config = dict(
    num_hidden_layers=15,
    hidden_size=192,
    num_attention_heads=3,
    num_key_value_heads=1,
    head_dim=64,
    intermediate_size=384,
    vocab_size=4271,
    hidden_act='swiglu',
    norm='rmsnorm',
    norm_place='pre',
    norm_eps=1e-05,
    positions='rope',
    rope_theta=149000.0,
    rope_fraction=1.0,
    qk_norm=False,
    attn_scale=0.125,
    bias='none',
    tie_word_embeddings=False,
    parallel_block=False,
    init='normal',
    init_std_qkv=0.0478,
    init_std_o=0.0,
    init_std_up=0.0478,
    init_std_down=0.0,
    optimizer='adamw',
    learning_rate=0.00142,
    lr_mult_o=0.729,
    beta1=0.9,
    beta2=0.95,
    lr_head=0.0143,
    max_grad_norm=0.5,
    warmup_steps=213,
    schedule='wsd',
    decay_fraction=1.0,
    decay_shape='linear',
    final_lr_fraction=0.05,
    batch_tokens=16384,
    max_seq_len=1024,
    doc_mask=True,
    train_tokens=111300000,
    max_steps=6794,
    dataset='wikipedia_en',
)
Each number is 128 + 24 x the weight over its row's rms, rounded and kept within 0 to 255. Layers, rows and columns count from 0. Numbers have three digits each. The size before them is the row's rms in percent of the matrix's.

# layer 10 attention output (transposed), 192x192, rms 0.0645, rows 39-63,103-127,166-191, columns 0-95
093:131104102115146138128095126131121195159122120093161083124142119124128128132130162127148125129135123151122182122102142165154131136110104171112141139149107127129096162156098166120193168152142156119121127181126102164117133134125190176088124159130127135170115116152152134149109156118152120143
095:093132132109108142135169103120119134117115096114146154083113182185149110134115102161146127112107121174127144163120150113125100144148173133109148142100072109150165137129111127094168150094154137128140110105115161113142151140120128140101163144104097136081119119122128107110077112117144108115
098:112110166134146139142111118118154138169135092155081155114080106160100074098109163107105115096108107146139120112111144125147084145115050155106135144153160137117136138144122139145164141144163119108129124106128145121140103129141172126113137144092129141146079177147113157120146127125110106139
082:116104106124128127125090112136143217121136075114156154171133144100111105119126158120102095104140148125097119141122118143156117194131119094114122143127114154114139176109135154116148137101157168089097138166153137117172137131129191156091164140133131116119115104155121109172156142081140134151
093:131136146131141129158115104130122158153116140132119066169119128124107189100136158107117153109151144122095089144135108155157116129114128108194101107107124093077152168136107125118129121132138129147152114160148105140133183117162171124132174139104125109117113131118117131120108135116083098126
102:121146115151092188120114109140149089107087148092088137124160144109120134136106125144131081118143118097114149151126160116097135137126109120113125135114104140141130128109148177146132132109117112103112145073075130144148098154099169094118108163160140150109110140136119096142129125108138163130
094:111125109098142093123146150115164160068134150169117149103113155181098108139127128097182136189113104127131163095096151109127140131156118169132143114140124168116171151179102147111123135102131128106119094103106148123165119138146093115107148132112140111148153177115155097157108132135105160150
084:144113123094112134134122148097136146139122075117108118143137096143129136113111140154141121109123132162111077116096140120130140109153143137120165095093171109141119132069142118118084159167138148134145130152154172161122112141158087108090120117136102141151094152122139143062152112160151140140
094:131110118131111158152156147131140135126151132100162165114129124122110122177116112151132163147105123137141163119093141144132094102120129168143164123131094134112116156155078157143111148104139155110104093107113054127104110116147088179138082182125111123097129102129123146144127165136133159130
078:085147128107134084133131151108086165121115168117131140102121159137141150103138156094169128163102173122121133117122161109114100143168118167164148092123111146122123145167118122139163141150168167113131099124110134169151170187155098123125147178135108117133127152128141139159120106114132141134
095:117125088113133112119120151186118116122115151168115080150117144099106127127114155087097137148115143128101120115159091140166147131181152157161159120122112114108128159143090153161134098151125163115128136143133119141123104163146112117130146130124119114117122089163107151178167133124129174138
096:131071121106130118150152147184090159117089105149123139083112171165109110149126136096167092127137165138157098134157131119109123117154119134131124144114129109126171160152086116192116095110141140109120112143084142101165143170167149124119114120106132120135150171132161113149151148122103112124
101:151128128134142124116118124165153107129122131114126163112135123130078139181133124145134105137133156093170088138140178108135140122132162088171123149127109113138174103095112122183101138136124115098167132100136143091120103106143156162122057101132089116125116093117142145134128149104139131114
107:116112086107128159143125137143115144147119120141074098156137158120095137141125142092107151119141133131126102131127108094091149170131137154126151132121140119130142148129082090116183109117102129123175176129095166139122166093150126117140105119149112098131166116131159117076142149122128121154
113:129137152152137085146102119118144145081153154107139131148132125134120122146101142123154162147093142126151155149108108119130125135110162132151137087137110119106086119110127153133099128171209147138139147115134107125120159091130086173135099130121117154086150127106144149098143115139179135109
098:124102084124141074110147116103123111106174112158195111147114137143126105120146107141151153185128138128148182078119134114114143106136108146101128158179113151125127140177105131164133128131092101141106120137159141180117122122095068149138112161151159120111153120096176117142099102118111124109
089:099098141123153133114144117145061109113067116100124165105127132168163130112130112098148132099117136097140138109157127097118119129132117111113091156120126132116115140154149124157130148132154154132109125137118128109143141123133076127123101126116104104095141166142105149097124109103113118152
088:140122117133144145110153160124138085100142096147101130133133093134083111127128116154134114118128110090113135093105097116149123153132143114120116130173139167118158117136123151112097148109143127129125163139135151117126102156154168088134136100071118091087105147090086164086130106141143140159
106:128177173141099149141103098143145163129128114155122114138129107138136147101128121142097101128125077131142153115101121134163112175104128151085121132116108118130132109122157145042156136099187147123132139124098128126129156120155103083122126136134126156146134104119114163137157110107068113102
091:172123155164163073116118112133152107140156118129132157115126123143125107157119116114114148113132132189124115119138118157130112091100122099165142168138140157084138128093096115113099119141119118111080138144125132071120099122142087139105096129119125156124125157096108113158137130143121113120
094:160126134114134123098108140103156130157154094163148119125123135115099125113118166080184111145143117152149130135135140141147145143118100147145174119154144179134114093114116145180123106129157117133144119126126107108087091051094081176107128095159123126145111147131151111150127155102152165124
090:158085099099117109153115160106109120168104084143114078154145093133128150150117117118116128161129113135098104135169076149129117121130122148148126132156125092104083132126174124099120100108131128143149161187120125114120121126113135111146098101149137166146170094119107114161143120175143138131
097:110122112118130065129124153097115079095108152134124151099133117137115114119102112128069112127104136126115131093116135117087121110123171150152202143118120148159134116124096096201091147110140166139123109089149146119156123134102142095100123149116123117075161121126165115147124112151095092134
088:148154165134104104137107107133121122116122146115148157100160099104146093118125115123146128122155137109150107185142144137116111135081081095086098141116147108114141127133135111134140126121076104123101100134126108119095135141106145119132122119116165103134153123132152117153137139151098140096
083:136125123118089141088090082123144142131155162141127118132130138124094139135103122130113128090116092117129105165160134123125139108114138162141130137115128082126163113134089119144118131140107131088116120103157134150102122147111123135144094115107135176135119067163162165121155136135148152107
110:137115110108113175144117124157178130171105120100124112150118084119128141146120132150109164093110154123160155119132137151146130127121101157100104153115154138142115162147131110114173165131125102152081145137115104151140114115103145136108105124143145120084142102088102131130112131129123105166
109:099158153101078118148153097111147141165112115139125143123109169122107107117134117131132142114138147128129175116074132154120112142106113200138164145117121117164175158128169114116130150112113123119161121122100171130111113130105114140180161143101121133112150168113133142080118161079133132117
111:125146151139121201119135124120171108144154145135103125130120063127157143151100150090130109120118139104156119107139150103124116184102120162138112177143127115157122153104101111140173166142153148135096125100168110095155114149153134119108118090132157135109124129098106217120111125152132150113
120:102132131143079077139132147131114146133163117109136124113154168071101114135108108140109127101146121130134145127120111152141109163144112140163128153094120135138138159129200123102120161113111139109104120143116109151132118108103146103161137132128116116102141133107116099158146141115104136157
129:140105129140169111151104095094141120155115130087096122147128151110155139117090109153146134153199131128105133130149146106119117175093135053151141112149127141087119159138081150114132130146148143125115118156199100106185214120128153105118138146117113125165105125091109113131127119149115115132
110:144107126124136153157139131127104132111100115045107177190147149108099166107064116149105119147135108111132126148133123100153130100102164101109153114140142170138101098120166163117128137123138117117139121140152117112106110126167177102154110151120114128132119076128155135152121102124144172129
105:184149149119141149131160130097175129155122105128127156146137132139113105139119165176165128136146126132136146147138121086123145106114097176119136143134143169136147132120081155115132154120121123109082122130129135146151147098166117133123157074084123131156143097108105140159106124161170109175
120:136157123119111174125169183121105136150180134112142161185160144104111127102111120122134097101140141127137119103073111082122131140140137129132173139144157142167124114142196148108079158128126105116121134110174103133123113127115185108137125125062118143167106138121134160164125180121142137137
110:172116159131123148152118108096174125124101117113108107125139104121144136119113145126141151158150119104147169143122127138130113091128124128120144134105141133056140163123060149119151171122144134144128076153138094142169130123128074157122124140141118135122147108116136106130122105140096065092
099:114120118101107106151130128160137133156110134089137155103134164117129134124167158125141172116112143133138146112163176142129118145131086180135120119118141147118150160144153101134147136169134123120048141158104115084106124120147116101127146118144130173133124077126117143119132095131130113140
126:153147119087126116143138153129080139075140120161127128100152127110130151180111163106121139131116168095120139108190164116161151169163136123185143128093102134111118111142107153142127131166158138135066141143091064109140115123167123120120149112189118137107158123130132163140121109153115138117
110:108106145111112112164142072163127129123171106121112085119124167145174124149145110132147135093134136125136121120167130142121143168121126174114112156145144095124149152101077129174137141102153117151107135146119103121117132178107132130098118111158133158082131127179144104100106164133081125126
104:155081100135136107170094113144151145119094123023142087077118094120086160143105088159117157116124139136158125106151169108112097117113143104110108120126133145149123100127128110106151150096130095117121128146125086101106104131144118139117091085137102128087132092137166148150168113131137154130
114:140156126125147153138121135131095120179166155182091125164139205096095134094136130129085153093145102121144167125138129100100116131147102109114153141145125120158116131146114139118143104139105143144128190134142161087131149087114130111118101165062124115130114107095117153089151123116144124125
117:155108115140117122130108090116124131082125136113146100109152171127131103137116119162158142154106158119115137158091088094142136112094151123109151132149109111196106108145083185144093111121154137104119131133136136105112137131130100110132121072124131165121143108134107161179170134151168136088
105:109108101177110100131131135144130135167106127166160079122127077160137099165169135156125130125145123173122134089104136111109151158139101103106108166132112134172117154116104107130141143151110065129106127113145154170159176143129091149100108151145127145142117167069126097145140132120129110148
120:086150115087116161115141126164129086119108119095119178155130112146176125125158154095129134091083154101119094144152157125144165145097148153124140141119156152083147139151137139134141170139133134162119141152158100114102085114133152096086123080106139138121133097152134141072081128128101114137
125:115147077112116095120114155137133147122119134118148105071120105085078123157158116108142103135110132148094148114100152120134097168142121149146139132156113130147159163125145108098131135114136100064113140153125125113100112158155143091135187127099137156151100174121134156092143146152172144137
114:107129157147117101114136081156162142107148087089117136125163160095129137147138141154101110146120098158150127142178141171131133129112110187135143126090101114108166143116113126080120113093136139115109146134124093149136130143143120109128166130164137160177145133122114133141126117151079114110
128:108171135157125115075165137122121102139171129155137152168170090142132115132172134155130102110141143153078086118112091124113131176111096149173103151118158116094148127109060154157150132142136120143108131103112137149143155170117103104107127146122113136162111166137117157149106132147107148133
118:146103129067137149092117123113111114130066128090139173145119123158128119139115151123141113115089166144100096156131145099111128102067150129138131096143151190146127063142100121138130078134133134132119139132138124081080092083156127130129136093136122119112146119139154145149128121111135171148
115:118105081098162149126127137132134109123145126158127126173120128114113136118141117138141130119152122131111148123189120132116101155091136084155141121157124098069113138109123148115118063131159149169150134132131126104168150154137123141128129147174114159152105089169105118130131168149093150107
135:161104162124099094161148128106130137124110113144133115119089144116092109061098120133059155125135138119119190100135126116120149090123139152137192108126086170138139113112142112148090129100115115118142119122123143129124147086111136125178138140116127137078105128104158070147159103139116065115
124:141113151126151093108067126118166106145132122096167100102125144103127113106104115122146111169164064128142124165109136118138081154142096089112122118123139107100132185110153127117138105159101164115117125147192154096142178125104126123131116133134155111167109130132137099143146140129109106103
110:132133152140111090147140154143130126129150109118151124121155115097087143080084092134095132119126094143154117127119115114119091120168135133136124132105139121059151120155173114109131141132094101127146152095170094144109114148128141135140137172118109096132131155130142120153131117106123124112
074:115136092103119135133115151148156123150092126123124139171093066154117065136167143123086141090099150148119124103150122169089140099152104175121098090101153158122127157107055116121141137142105126130087129109125128108124131148122122160105137158159114113079128149126157127096133133165109117139
083:139082123106141145125094142146147159180085138073159086142127101107149138118118148141134145122134139137165180139125136170137140125104105160075129144137161146148103176160106128102163139135110105144077152160128128148141136114100154166098116140130158125117132118089105110140103132132136119159
091:091142143076084136135168078121134141163094108135128171099096182177111114132124117146138141142121131137123166144088138148119095147111140200126144141110108116166172157130139131107138145099129132133148111097106187118125138127122113133145166132100121149102127152120139144103090142085132140112
080:112165164135109191122124121113190123148134129136095126123102100119150143138110144087128104107112132105170104106136145122143115178106080155141101162150137144140154164114110100142191141148142122120093118090158130079146110149145154113124119127108164143153114156107089208128104131127127142122
082:093123118134103086135123166149107192135166113149143134131160160101106126147109118113122122119128126122116138146146115157142122195129123108153089150106119125161136163108179121136125159111121158109093111151136126146136133108121150130129151113132122127086133135131108121189140129103097144164
091:125125131147150120144100109105155125168123135087098122175140148100160160087114122141147148144180139118106100125136128130136118174104121067154129100151132126072124171150096147121141136121149106125133133142198086114166202144143179144106161139109116101154100128097095111116121136144095133154
084:116142118146115202170128124137130120105108127076114144169163159122119151122098107148112109146138119112114110141118144070124145104118139111083146117151134147153095116125200179150142150126131117103134110114134141126123087155132185092140110155150137139143133118147139122136102141112128172120
076:164149136112149121145141144098187138117116123132121156138120153158114108145114150161164108149157113133120135133133148077115138095146122164114149118137148192127167134140078160092134161141136106097119114119125141129163131097162092142113178086093120111136148154090108125149113130127144131177
085:146147141091096175135147181104118130148184114120114140189140115123122153114104129137117114100145138147119105100093119083130130130129137122133178113112156136151127096116191127118075176138133118137124118133157102138134121105140163105115117132087113172162100139114141165135147133125127139139
087:154089159142114159152126124097170130118083141101119140131143104120157115111113139128151140152144131136162166140112104137112101077135121141125154115130124137075141180153052156119146138111129141138139097138157076123150139118119062164122111151132134128121136097120130105127107143123125111092
065:113115142115111085154134153148123147146125139079146132101117180111138136091137165123156151134133138125124121120154159103115110152171111174158136093115145140106147175158130100121137143164143115110091136137137107110130150160129105107124161142110126159114126115109119151138154088119136130132
097:152144121102123097133140164142100129073141139171126107113149119101133133165084162104093143132117164091114136093180145138152157176179130142201147136096103120102115129141103142139124114165142151133094143141112058125138123149155125109116132115166119127113129136142115165150161115148121150130
086:116083124105100102169149093168097148117150086142118106101105192150148126143128103135170094117131135122143092137155136141118141154120133152134127174129162103109166150114090116183110123093155105125119146161122116104122124182126134114101127108119149137087118137179146112138120177129082114135
081:146096075125150107141091108150153145119091140052147141087119095130074139158115099145141134151138125119177112132148186099119115123101144095117126122144129127144159081139138125134135148113139102117147137135114110081090095122145147129118068087144094121105133090129154146144139129109162148135
095:122148117116152165147139150143106119179161139176087093159129192110116150114139152115084169110137116126097133155131119080114103163143115120117158130118136118151115139140120105117166117122097131134155188138116173120121169092112128124127090141076116112147124124098131171087145119124128137126
094:144119139146117109138116088099136117068117152119145111123162137119130106134121121171153134137105139130122169155071099112124124127084152095139151101139098113146080104128100175142107096132194127132127152128121132115110142103127083131128116109109138165120153119116111154142185110149174132098
089:124095097157129098123140129132111132143100116145173099140114090159127102143148137160115148133142127172132156087127130103103154139135124110101113157160112143161131153136069134124124118156096065141097135127163154164121174125130078176115122147158128142122103143056140115140121113120116133139
089:096131145107132135121130109161091085112104098077124162141132116145177109111132138101113125110111154094105098125148144113124156129102140145128146169111147153080135149158133152139142180143130141143111137149168091104127103109121133092095122101083131121123147116155130135068095126116115122127
094:146160082111127107104128149140148126125136107132125140087116111099069120152155125109141107128116130129088151103128137117142105158144132128163113142170115130151172141130144122106137146103146112073129154146118137114112119168191171077134159122101111131141094166112112164080146134135189165139
096:106152176141096118112123073138181163115156099104110144112145145099146142129120138136099098144120103149152115147148133156147125131109124177125153125091099115106162139119145129070121139085163131112131150121118105121138143124137110089156163140151133154169152123108108139126154120132062114094
099:133164141161117111083136112106132102133154116148136162156156080122129103134147118157110113117156149178104077117122106143105121134099111132194118167130128132089152115103057140139148129154145141125097135126110129110126142145118071100116110167150109147149099166117120150135128131150131130137
086:145111139087161161092110123089123118144092137103156145157135106141120122127128167100150092131106154160110122151116161119104140105062133136140153117155138204150125061136095121139128081146139134136121113121123139080070078048124117162132131091157120123120145145125149136157120142110148159129
088:134087087113140130131122150107146106129130112128110092160126111089121134127135131142150107128170126124099117129184109126117095158103128113156171134170126109073101134119155131092124080122157133165168158179138124097150136157109131122127101128167114155163126086142128120146165168144107160110
100:149130140128111085158163129114131125114113145147124128122091118129094091082087108133049145141125134120117175095132129101111130094128150153146198115130084157139135107127121097164083124111122138109162105092159135124131151086108143098140150135113124134066103137097155102146141112146097074128
084:130149158129117113126082128131172094157114126125158111101144133106143102103114114095151108154166076138143133161111127126129087141136090094106089134107139086099134178107133115139146123127132142129124107140170152108123165131106143127135113110146157114141139110129156118146106139130091094086
077:126126144114100123131129118145146136123152116151148126114133094137096157095097098147102148111118090134135107144157116094127103110149138142120107144113123105073158113136141122125147150118105122144140116085164111158106122145131132162130115153137119138128135124162166166154133109115127135098
# layer 10 attention value, 64x192, rms 0.106, rows 39-63, columns 0-95
101:120136151149124088105105133113153107175124068178125149149126106157123155109135114129138108141156151147126133135113155165124097116122111104093167152099105155091152148129114128129098137157141146127111143108139152148161142119130102112132147114160176133129116151140160134163144148138126107105
099:086126133087109123116118107116108095147094110137141138106147157086107087142132120086141145089144170181124171159083137150134130138143106131138093096116187141093118119127134125141129140166165132130085113120103193085131110135152131121147114130173129142146130144107132123153140121165124130118
096:146110125124112139101142140112138152129136122134125150114149051135150127087149128144131139099164138162158098131130164160130119105124122131111119147121120092115109125202127123123087130155109133082119144108149101118141162173147112095151160157149076110147166149137073166143145107141129088141
099:089126117156093123148122175091142137136112127155168102115144119121149170127111128118139105118099088102120204146121147118125130147130125085105127148079149121119124115151136117136139121119147114094093097104087130167116144143123105117141080110113142189116099147144111124138116082118139094100
102:172100087116116083159108132169127146134111096124135128111127139184118198118138112133139108117126125149116161156152110116123150112118131091120103118127114091163134124159126136139151145116090149120109088144191121157172171135177149170113126134133120111127124115149139148131130134114121077128
097:119136135134167092178082132161060117158182089124113164106167119160095114123154131159103133135140110141108107138097138122154100140139119111115154152122123119116091139110151133158138096144132101070140128159093115148134159166108144125142138156098141148144115117126105176104130110129150120141
093:149121143108114122123147149151135124174122089131108139162156123080111110096128148141136107103161111144108112090127127152139126084118143148105093146133130116097124120087134148108119115126116108114129127126144132121142130163099112134095081104128156088130116145113137132163120165154122120113
102:102147089144152163137120142127120124131144138168139125136128099101116156128126143165141125119136142121145104107088146103150138129145125103147126108105145121132116120130136162148120136135136115094096134141140137114145169133140110086129116136116115168140180157149119125080055126116120090150
097:136103160139120116109093131154141132117137074130111118163142124143097155146173117084117123143143097167099153124115101100075146097128099100122109150116148118090125175118108123081117179153115078163168127132141100138181112127119154137117136113128162169178091112138115173148171153132148144102
085:128111097143108138103132177129146138143108141084112087091135167065103114081153087126164114107132177087121118132123146162105135137103140169126124144125079123082092152144135110127146093168123142110137065164144119148118145090121107127097116093114129096177097140146131108149171116114141126131
102:129118123125142142104143155118121158102137124120099111076126127144155158118157181134091122146113110077133122112112105138125153129149129125129145164091112110115105150190121131097104115145092118120146128088094080144110195078123139158187138065087109130145128103139139099152154121167129107136
097:061113121142086095122140115108156127129097152081155138109140091144167115097168128162160129098144167106111106145125148108096117123108122117122143114141132138125131138109124146104146112144158116139153129151109099092067137132164158097143131104123133127133085131142096107181129126112175091114
096:131132184116159086157118187102126137129157100072117147092100117172121165152142122106135126129124145174116154177133148106113126103138114122175177180113131157150127101158114134101142100115144089123156107182119122075116114140137122115127119120127141138121135102119130099108152180119126146130
100:126126111084134144129130118133168136131125127204100101080082125061097100076115108148112139145144153141170130130138092146121104089112133083103141089104110125130148139085132116151145139113123166119106106138141121121144152143165127148139103105113120124092132115143127143119098098146084091143
102:142120076152136126125110114096125134104138099115104160156147154111114144135088155127116117143141177137154139123077108127137089133104122154192118120121123144146129140158131117082106084084105104134107144186166107078094131123147129098084105120102133097093136096112145118117147145120148118149
097:113132124160117119111153152126140155115135093134146134147114105145141093152129089148137158143143142129138154124129118140099154105179158104110133117150115124161170140102128107122133150113147107140111124076170144122089085101141132097076123162191138121125131104118169156144130148128117145118
098:118143121129114146113147114126095154110145177138119123104185124140092088131120120142122123124125142105111100090135179159124122090098121122115133139111075168123133122085144136150127163128112102142157168165124074132130131105102157115140151150115167082161127146106116147142129131121158112145
100:131140125106123143126161183147143194112095179095135139157139167101113121098129135131097096123107141158095172154154138144146124158158145092140109159196142120081126086120119098131140082183123108106112135122118110097108145113169119121158120149133133117163142123122122139150146163141158097147
100:121132152097128086124125090105092107100123116106178074133177164124137144112128109110102127142130119125142130155135140124162178136154080092154098156140130096093112121156126145103122116159102149100159110148128090129098134159119135119101104097139162135151113154143151129107146144127162131107
108:156124109127082137116154151109106121121119131130118129120150136115202150137112155138143136117148138127092125074141107131141131133151132121124111124119136100127131122136119135150125143109107080147119118106146127126140130141096165120116147186183120182121149148119137157134121111116118170129
099:142140144112111133181097091107113113146159122124103181087126137141143111139119177150104114161119097111093113093113174123110118154088125155121146146128138134138133138152128144106108127123124146150107201161101142098145122094104151137106133147132102115116157093154173106113126130128100120121
096:135128102126120149094101127127127116111135132105150121105097150137132105084178138166154107147142152151123110082139091091091096154165137116139156146151092119125143116147153155092143105097090114150124083111129142167143145103139184162135104134103145171082174106166107116115127136126117152117
108:083134148109154137128139148128155111100155083146159111097096110153090132144181164095142137119107120110086157128097086152133123136126164129147107169131141107131124115074124116092159113138151069116164121125144153111153095143176117107136126127100134120121119098149126099131099085140096106126
102:154081100156141150162079141125104151124135146133156111149090097130117120109138045105189104079121119134134138127124130172116122102111129144095109122117143128163127131111134094116152088080157172153161071159149114134140094141133139122133126129188137075143099148135128128100117114118131113139
096:095123133158172087136119125118151107147151149165136131083063077121134153145105099124146122116099114130160100147124127131125133143151159129137139136065170120100149114135118121134123139109142124109155158110080105125137114154115144143122135138149151184140140100130158090122133131104115164148
# layer 10 MLP gate, 384x192, rms 0.0767, rows 0-14, columns 0-95
098:146138128165127124136114140185117117106128065141169148148146127142102137156143196143123139158096172143150122139166137139126143159127139124150163140098123135147125143131124116116140101144148134121122148127072113075107080104133134162120183107139122113143121087123097094112082106133122106104
092:140093128137134153133194087152126155116138133123140099113119131113160155130118120160080104145099164143146063084127095152180138120166153101170104139114125102181142129131145128143123137121107111114158120146098142172166135136137177130142175125189123126110152123124080094159126144103126132086
113:147133137151105077165112130131110115136155152127142119139147169131154114169091150142161141136145132148115120124118085096176151168083133121122131141120149130083062139101069075153130090146112122188141138100090110138145141117151087136134136169094111131080151125125160133098150127109151105137
103:141125128081126132123137121197156179118164147132099112082137147104151141128115131158119103111118100133131144144117072137169144120140113145122139182129156075161121156120144108103111132092142142119100166113185080177150099147093122121100155138107084142135097105150114142162135126093119095122
114:121143132124116110172125140117144136112142123125124125144090119138161154091157124077157118132083152149120091102141128129138101166150114140122135144103112140089089139116082124132084086137119159117086175118122120085163131097139178113163130107161150097100176146120153154144158172109120101141
093:105116130121088090140128091181161136066157146110107086093149130137132119130112127131064095139106127154116111127171142096167113115177132157129099156095115150136138135099099119109126116117141090154171111120136087089086101127152145138119108118093149116106117142149131133121116089148151106146
098:120168141163114134094146151088134147086113115101125106091137162085124120091120127118121107130135132063148158153110139106145152110168165123142123122134119104158108166123152117112076132120127117077095137115138118163137130109112113182106136118175098126104114132142121134151166125138161131141
091:157144182110136158158128114112090127150161122146108109129123137138119166087090078143115140106094102121143167132101093092163139127122110130161106105125099100101092151128142122109131133128144132151113120114138127189151145091117142114135092109143129114151162142115129159141117126114118135104
103:138138135157155148129126091165147178133083169145148124141106135102139128145144151086158120138143134164164149140168135135104069103134092146121087130108137144149119130125113105141135133112152157103142101114107096135152113105122133158111115120144158135171129113087146199112117143164108121122
101:118145133107195165095138086135166113126124157108153134129103088116128135129110170152132134141146121126165134073113135110173145131108107102111121119088171131104150104104132144112131144118131112119134112126107134138115088079073102153142121123088143121130138124158143126138131067141141072159
104:171152149142138128088138137089103112103092091120120120140117107097147150150149116086142119139143129104141135123138120136126128145109117092123172094135097102159111141116133126122134121135119161164165183152093117153113135116091140146137132125138121118130129120080125131127184118148094117096
106:127134136163122108139103108119124106102103104098157113118140176087102063147136118123119105132115145126112145162157161123129121097136141104112112151161150125142128139113122153142104109118110117104147138134108140124126107129083167129080126136163136153079096113109132124131150124095105138095
095:140114100137146124151161110112156074125168151115135141136102128141138142144118131154129136157178159127102109143152138128117110106137145131136115162119177125148140145148104114180124139115160073169125091128138171126125093146122132172124106144126120090088106151108157118119134118090130095127
103:124137130145136143096116123114138106127099110132146134142118123117157096101145173108162105129174161125087109156159139118102107111120132175124153137119137140129027117101124158158105134151121184148127086139123108124096167126165131150092112134155090098148163124152122107119091167136132148085
097:192166127162140151143129133132089104157101089115134140163094149121164137130124129173111104116154109128144089151142133173123160123142164084137096140147099145128145098114120154124111105073135103139166119083125131093168101126136158132106141109111137123125126105150101079118159146101107112121
# layer 10 MLP up, 384x192, rms 0.0768, rows 0-14, columns 0-95
094:109125171144145143096115137083164121169129129093127120122100131105101149093141178092221127123142173136150129155117071117113107093121119145115168135089164136121096156141147131116151110138139127107136059116133115121168155161125108161128108141132100100160113136133153141120134137096063131095
096:095107110139098124144136135112164132114123105133130116128109083137111135132074083158106114144116154141153122112103105160149135147184090128084107125102087113123128101112156137124157140121142093112115091141118121118142169142138132127138160144124136148100138110145075092130124147087148112079
106:113094102144062113130138141134109133128158123139103107070138173130145103115109120154154136083142172080131136125096124105145139079118114170149110100117091152112142160135096143124090121142121092164143101128122105082120127146099123118144168114126116175095143142116135137132104104110119131127
102:113138100102128119132116120097072121147123116178117135122140144081135120115106106119132157131186126123139137026120164129144137145102139097131062111126099141087135091134151143099110075152150164124118142113124140101122155094130130100135130128144144103141131147154117108099106125136127132128
107:114108122128117139124148137129155090128101094102106140146148124157148131114121123144114107136114159148130155123129083111132158148130133117110166145089124144116073115104118143129093165141126095176169116110116109144152118130128088137110128094167090170135155103163146124111148158159121105104
096:101164143077117148141135116105150123139162140110120121114137132163189103104119107130160116154137112141087149121122154148145111137128131092157098144147156083117121131183146142100122085076127141190104127131166136143138108132116140129116111167119112119093107114144117128101160147114110162128
095:120144173117116187121111125112152116126140168137153121087075116120118147139114138147134075162091115135128153116131129115159106068108132127132129096166104114138124152111131115100150158164154180123095105093091143125122127113136136123134154096196110148168078123104128153108114113167121074113
085:070085118118130150118135161065129150132130102098082100161126147132130147114138102122096150123096151133107108125100106115103125118109177122168116132141098147086129144136125102088105136142153168112117138135141150113130112137108116129138095132106128132146129142117115164110137111168127127111
098:152156062160125163164098144125125148139100155152096055136156127144159140138117137112142125153075103120144101136099138118123172108148137131167109091130167114125130111133148178089102102130200133117125136133111133115147154148087068132117127101102153136140114152132131106106108128170178098086
094:122175109082129090129148152166111140112135083154144165113114113156127156143121175104156133168146177147105107143131090135136144135124083131144164112140170119129109151123113173121096150148138153116110164097135088133112165139102104111127111161155116117073177110139117116114165102165138149127
098:141192099070118128087131127122139078118126115159106142151120098107155168154135154201124161151147139158146131141152122104138129102110137113102124109129135139147100176167134133120122113106125086141106109084169105124099124142143128142105129106155144162122121133105149126149118158110108104076
108:096140100100117088133090116118094112140144125135118109160155157189156145157099110152082113134160101144073139106137141143110101151133112158153153105165081168124155135125117120155120144142046172148140119145091084161130071125108154152107137107143081148145143163126175129149142111163099120143
103:131106146111126136110127127137111158165098109144165128143145155114098113131149149160111094080120128162136130147116122148127122156152087130118138136109130130162124112110139132108100150146120145059126197153105139144109138091149116061124145128130110187130153094102126138161131104149153127162
098:147194130133154131115144120131108138173084149130134123141150115133134128117173138137100124141134124165129162158137159144113106126096114153181151153148103103130148097123133143108137130147170131153133171126114186132120126103100142131098154150115144162137127133114126144125117140121154160121
098:129156157136145152126154122138123128165114149153129118142149162141110068202186109147126093117112110134116114119103122145116079137112111124139140168089109171124124123121115124157148138136098172074121153138085172083136087135162093117096114140119162155118140115123127126108096154113136142130
# layer 10 MLP down (transposed), 384x192, rms 0.0651, rows 0-13, columns 0-95
094:096133140107095128109123099123104091151123133144161111163141140110120106143155119146152157101133133147106097101153139105132156164133108131129123168125172102139152156132186130157130141141158146107148118128114109130104105124144102091152149112109102099168098167103138132128173144102113092105
092:139133115111146099086111137183156144107130107119097138151142129146128125162163120147122118083143111129128173137090135148101142088115138130103123113146130145095147116117091147149175088141194127153087124130105169094161121113114113104133109147079124126143075084133173143122101148146115103123
108:130161127135071135142111105148116153173103113112161116100138141123133166125127139110170106102096157137150129102100128123156078134115110154111148113148140089149092114102187126095119145129190109113141146123173111142150183159138126081120188174125161097157150092148142137148151079128134112151
100:134163145116147130186149140145123162134151096099152112153155112147129131116097157152128137101120137125110160176114085114128124137109151108150149097129169100168130130111049102138157181112150102128148122159138117132200109122153098154147144138075112150127174100120148124139159159122121107111
106:083114118111122112123145117103149100100128157136104145133143104099135123145125154144133114153121124109147134141127157144114112122148129132108074098138108120165094147161139096136139094101138157110157135126127143154176106172101146049074122138120111127076136139133153150112120138142151117132
098:114151149141112105129091140174150082116105147106091108123115109110141133116119131121126155148161135147127150097113110131148137082105112135123103134134119086094113100091155112150109082148125159123162118156124112115122113118162162123109149114110111112149136164119099078136105081073104109143
095:122139108144131131135088128169104134159142161131183120141145154149090129159132143110141142106136146134128150100115136160132169176079108133168051127153111132103152086137128145135152135083173151132140097136137105145108148115140121102071108144117146168110140118146151142136147121099164115147
085:164197123138141086111093153163128153114121122081179150158101123111110112135137183122121117109144135155161093096143133140133127112153106117127145126159138106133134081124082155192111099151151115117134095103111077102132123151132137146105155134151105109138138109110150105120148132113121094135
103:155102171079132149167122121088134120134133090111121189124100120162094133152129123139100116109142114147131105113118107135104108157159140159123135166113093131127136125142081112133135106113076109155079154087131109142076124097101157127147108145162156089095160141101156124118096126146111139137
097:187097142112133167094112078132122090116182136134144088114121141099118126166117135124104139137128156103122211141156136155131115147130162068108110137141129159113111116121141131168093148139130108157145118152135151122137094102127127107128118102136119138150084141129139108172138086103133118148
099:149123127106127119136129135138121179151151118145138104116148153146094091128126105100136134092141119166155113116136119156094147138140120150101098158102115114125114119154184131144158131137124134085118128148130149155130111145142148110082131129149147119104139097142149154115137116127141148152
108:096109137096119146136124171093134108132139163153114123166133089130143182094110126139156128097117132136087168152109107096132118107148137179157116082130110126081113174112119108135105127087127143130125160168148127118129107122203119153086127115121132134141163154139130124088175142171163077143
099:130106111122132118124184154102141081169126084117168108153119166146111187143148127153139124135152120151126128190139159159116132153178155131105138161127151117146155138125148095138116144129152090136164126117116147127138119111137115115110150147116122104116143150111149124151140124091131104113
099:143142135145142122125130105193132125142115089093129113132091121146122137140105166089155096131108148143159128163121138098164132125162089118133130119113140133158125143125113117165111102103120129097092090120069156109169125130106142096104115076162106125128139145106136143149164102113071137126